config.toml
n_layer = 12
d_model = 64
n_head = 2
n_kv_head = 2
head_dim = 32
d_mlp = 256
vocab_size = 8192
activation = "relu"
norm = "layernorm"
norm_place = "pre"
norm_eps = 1e-05
positions = "learned"
qk_norm = false
attn_scale = 0.177
bias = "all"
tie_embeddings = true
parallel_block = false
init = "trunc"
init_std_qkv = 0.0625
init_std_o = 0.0127
init_std_up = 0.0625
init_std_down = 0.0127
init_mimetic = 0.7
optimizer = "muon_variant"
lr = 0.00312
lr_mult_o = 2.0
lr_mult_down = 2.0
beta1 = 0.9
lr_head = 0.00476
warmup_steps = 200
schedule = "wsd"
decay_fraction = 0.704
decay_shape = "linear"
final_lr_fraction = 0.1
batch_tokens = [8192, 16384, 24576]
seq_len = 512
doc_mask = true
train_tokens = 140800000
steps = 8689
dataset = "wikipedia_en"
Each number is 500 + 40 x the weight over its row's rms, rounded and kept within 0 to 999. Layers, rows and columns count from 0. Numbers have three digits each. The size before them is the row's rms in percent of the matrix's.

# layer 7 attention value, 64x64, rms 0.098, rows 0-63, columns 0-63
107:483572532534500505581411479531532462492474514536449518400524428458511489471441526485554545497516469464492460480454549521562485540519474484458559451493424533495472534561495506472488527436518483
111:453477484526532496500465554484421494461491519540435540510419582452499442468558527554507525571464468511463518505522461492574467530534549512542507430486478557559464462470487521561461482518445496
095:568543469515450481549524419513431480451543519447482495477496527488475465549524471494475438509559504460482556438513420538487521448442503466584595485486484512509497559524480541547472473521539481
106:526551485497494461551519513518460505557517475476473462517464443510518577496518483505525567501516539467427414528447569500473549549547545517466460480495451457464530539503499470448487467551454616
118:536548511488511419500505507493559467599513498479493563532525536528440435518509441519493441489465508460566478495419480558574506452518543483548475460533495463498587489481532562478547503462467491
107:524487490504487565558470524501411461499467493540485516586464481542457541447544472558481532508504474523417457459475512483500452561491497442528548551510599499542511438514575484516532477440510494
101:515476478498540497504522511435467588503462431497484537462482460533475523546507567464483513510406505514475363432519490518454535505495484544546464480548563488464513489495461576502503525505446541
108:530560563487578480515485503444520548505477538472457439469522471545457406534466451497541480514513496583510536519468430503548529533481489546481414506455542518567454556540466473499490465483453501
114:463429437523496439564498500508575509504401504531484527476472481597491509487484464530530540476547543542495502487510503560434526494561525476514430485465496442558455519575524520477511541524451459
116:472514518513505487517545512483439474430491495437507505483490455545492571476552449505450433498542556513524483496452540520519480532540528482452462515518468589500490442563429562449526457571501411
102:493498536431580506466572538484499464448504490485477531487496565555507473530449563557493480531529477532514520482513554434429530547500561473473562488389531496459520468503505465489417503531460482
103:477552549494488529480518481493444457500544563474451485569484478475527496503521559480556438593559452517470495540498497516454382482533462555515466491502518533471521551499454511537553507429478433
112:594494486492476507495460437554569481564534519517506535503476489495419498388538497512536486488497514580473520476492468505444473499489523458504594485471470561500447457507516558447495414509505504
097:535483435569490449523454509477459538500507585534507483514514460466525479549544431563491485509505525500454497487498551480460586538515525437498513420485572535446522447473552477499489407446503503
090:470464508536507474494464529564492475515537428542471521507486558517504575487487421506543516482499496414544515516558542437541453538437498497533507423595525558489538481514449453461488441459485518
103:522457491440537565455462557545495452507487503487601463504446543438480527534458452452515452579472518529509472473530565529437453514508487497438489472567513522502524544447515572514532534453480498
096:496457501500425525559509495496533513552519457440510524452461541466491561547511536540510497532521574507509539457523480545505486600486539487490481471435529532441415413509425476484523562523508457
117:444484505486461470492429537498442502513496472537498435493554442512507539435517483532484444602467474425512474567569495541518461464519473493430549497504543470542478537486493516484583556488457454
109:475517486501569487523464506490442460526512488519494457572493517602558480519479522516490470466486505476496471483504477540470379512571556498550506444509500467523544501596552527502578470471434531
118:526477571502589483517508504466524529511476483489431460469516559469520517486473455453439511499565426498356545470513432546511500537508497442552508533551481490540509503492493518485571505525468465
100:482466546455494510485445497450542570508547485545483436521436476487493516489431490590573481468506470539487539536454508481555534487474551528538497531500476481480388558517477511472573467523488428
113:501502507498520521507469420515457495458496397442538466505577511499537511502503466508456520493516529534533497576494519487578479510491578484490572507509595448502520492395443492474559461534469494
105:498532457450520520477512510547478512440459470439443552556429520458551512524537479463525498568550428507521537465509470530509567536509462519558538424564442462467501514554513456471499471523559445
112:500482541491454494558539499491551509537546587453517499479487449543580530482534494515508565571524482440468535444483486477478485458465564552544554549470540471532504519476486478430481448452408484
106:466541452418535506588483500469454519595569527511472532498501463511521442520445485481502548494505543553468490483466535460466538517475492444607497473478587486522513488513513504457502462554491431
094:508501458543545500530451505504515522467520519483587515471499492518435510558462488496540498551475488545440479554565501521463461474475458549496470465528427529513536426536407560455479458514413559
114:472541492550544482556479555497550468430530448530457538461468492547445445501453482513467455512479541481520462543538486512478426509523495531479493525536571543486457488392526513505596438537502540
105:515456574605507497502435582472514465577473423479481448457548586570506498509534471516541490518547564531512487488511484499494511411462525463469523483513530522486529477509525509487434469531539505
117:513530496523448499445471441556508543465493578517480450515560521475534493488483521513492474430437479561503502416429572467499566483509462505477491517415504450486467552558544524534586508515502512
115:551503468480523495513387488458529410467533516452470488491508461540535522429454564514484469518549501514511409512561531570550519466554523491518495492539526513532476475544501529570429452465475499
095:427496504467515471506481444459488483443519504481508470478497503525495560455562455407514493489437546593508561504599494494567500518511490504543519471513523468515531470455568485530517471590447448
115:498509473547512524539465474526506591562567517475479496539467490558459511462500459460531515537544469489566515424467425526507522462498474513397508515580497410500496505516469479569433528472500492
096:552478423464515461515475483556507460468493497471461516518457575559510551538495522559474483536510433518450473543551601436486531533525518430477486537508561520472429484484412504467497531504489539
100:487584446426574455438508544482479548474523494464524524502564483478574500475418555502523499440504500483518471504458509518469472500537517556455500462552477489480516619565473523486520500474485449
088:517507499519504539441560486541488506476411478489503524435485463509561544519508504463586593511470429522491495552504559547452476473468452511448466496528490393459557456488533499467445510501485466
090:557603499492494472481515388522546502471501472488405532544565522533495410497471481521547464418485508492524487466460441518448465493526519476527539541483494472519478544474475529418523526486481526
105:505475547538441524541452524596435493466569496577513427499432518469541417509485466498491524458518514480533508489521534483463458531471494522538482530473428574452508472544548457458513540531548475
094:499529439519521477538463541502523527445484521501494426517530533494499449495559419511519532549521534462424528492488484538475514517462533462475525467530516441511474604424511463537477595446493580
093:469514476602518464507538545478495527504434483530556440441514475500533481537497525546504467449386530500531442471495510508440476502480537458460557495507524569548559495556443516478482472514533574
097:497502587533455510402522518526475511450612577448467422489454430547497526491502471518498414518526514521513476506510479547517520531478494490479554506494561458492484498495481401459511504494536496
097:472493461480430488555480524490505580488443498460537576456531457524573581513526499527500504532472438486533478448526546463502550546546487543397479529486526479537474495480413528471473505548494548
082:499508514519462520511566484564469440505533576494450538520432494475501526479544505544440498508496592459545491568446455536512531510513492476563556463516499490533485497495441513520451533537556382
074:455467491464489439458613502494542465548516483502508499437494583447555474535538501499502489550415543440531460530541495534487527477462545540526468582463461493504486520560497556426496508469497492
095:498461450547535544545469519528524456560507515500410514483541482436438553533553523476483576471498466524450519479497493449537540559519502477514597527502482500432450525464464488430455460532534544
092:502492499413593551464488523429481577492512527491518499442406520396558476540448573468529533497493505513479520515518521466478508512524533507569489485537497497470430479475521491533493491502425553
083:549523488464457467549515457490545499490499508425563467528514415489531526560479462521471460505547555446371545483417495514547516522513550515468432580515515484507491481467480489497521468548476511
099:493501482490559466547507495491449551448521440422518452553454481569529471540496454480581511552596545530447464491437449519556522496477493513522453518524564546494508469550491474477435455498495485
089:461513505529514488584479450447504521518422475492468536482410476466530497500576446426485556480478502537490430487492481585469543514482580581488421525543537489526538494475507549502474502480495485
087:448545479587535502606454438546471451486488450467541476515445495411530554534506500551521469494498497488542525460503457544479409468532456553491481518484512474509483485540470585496478533456494487
084:586518501496438477523500522517481541460469513491425513473438518526399503530482520550519451507443580483500443522523494491533534473543558446565482513476588547564475489468497439473486521456455518
077:573434450430475426556504473530533504523567494482519611514459499471490481430473491459481550512544501507521445497479516473497560532496482516431525472488546463451543453475543526452445475480560509
101:563568571506512563557509491525518445442532537506464492522528524453488475500481515509504532491454487453461497504490505525522422570468526434525541466519558519486477451402488461497526496450384476
098:451402482581502531448480546490533447493500510533492524542359479554479513509459472484484493589505506526515422474490496513448436487553464467469523518542514553528523511470551508490486487518536470
096:511523463465423496513496506525479440526510456437563514435534475558525513527452547425553553491443523431448504516485551539508463538483540508543490491467449485522536498575431542459502505479547576
104:516451487536539439469508559518531499434500433556474538472471506529450488537480479567442495501487497484474533474491434426583472536499468448489591510545541517464470419546523578494535524507523492
090:487562547470489545489501556483538486508519456469455473497462476592514487506447475455560529502478493504496475554420544580511538491422499521409463567471519454443426531542506456503525539498508535
096:499547525509493463532400473461509479516539540483504471430512432460525451507537489505508578481458503519481545513532541547555531489522558439504576479419513526459453476503490475485533519547385481
093:462504484552481422469562503489394535502598440529456478516480488497542490507546476532439546466486429463484541526475496428592479488505503500517582543501467540474526564493509525535489528512515510
087:526470494485566497468442445520428497448501432469523484537534526547459465463489504518451569512547527475512458482480546468519560428509463464538547433480533464550549479540565503433509579543514484
101:466508498542490491501495494522541453493574555472438461479485500494493487436496480581457447551489556545483496518548475526568466524580568541490503483518524512485502414540409515485416450519517448
093:552528517517550469488514486495471456517477486505424451488461396541565507474499440451418513537466486503524419553490495496501557526517419492559519489530479482517503543473596529515523458474569507
088:448469563488462539510473523523475530506544532470514465459479500489387420507503503481463494507504484486559517504557602478447425486550477478506526481483499542419520564570506485564475558529517521
084:538554409497457562481531443524555554472557436519480495512525464497471515533447588474475540497428417505482445468552471549528548453501497517469481516464547537444508448504471501521520526487512442
090:475521501406464473465507481490486555548589484476495479535468476507545534551474457549475533501379485520454502512452507485454491435502554517518537520494524466481542528538483540558620488491473492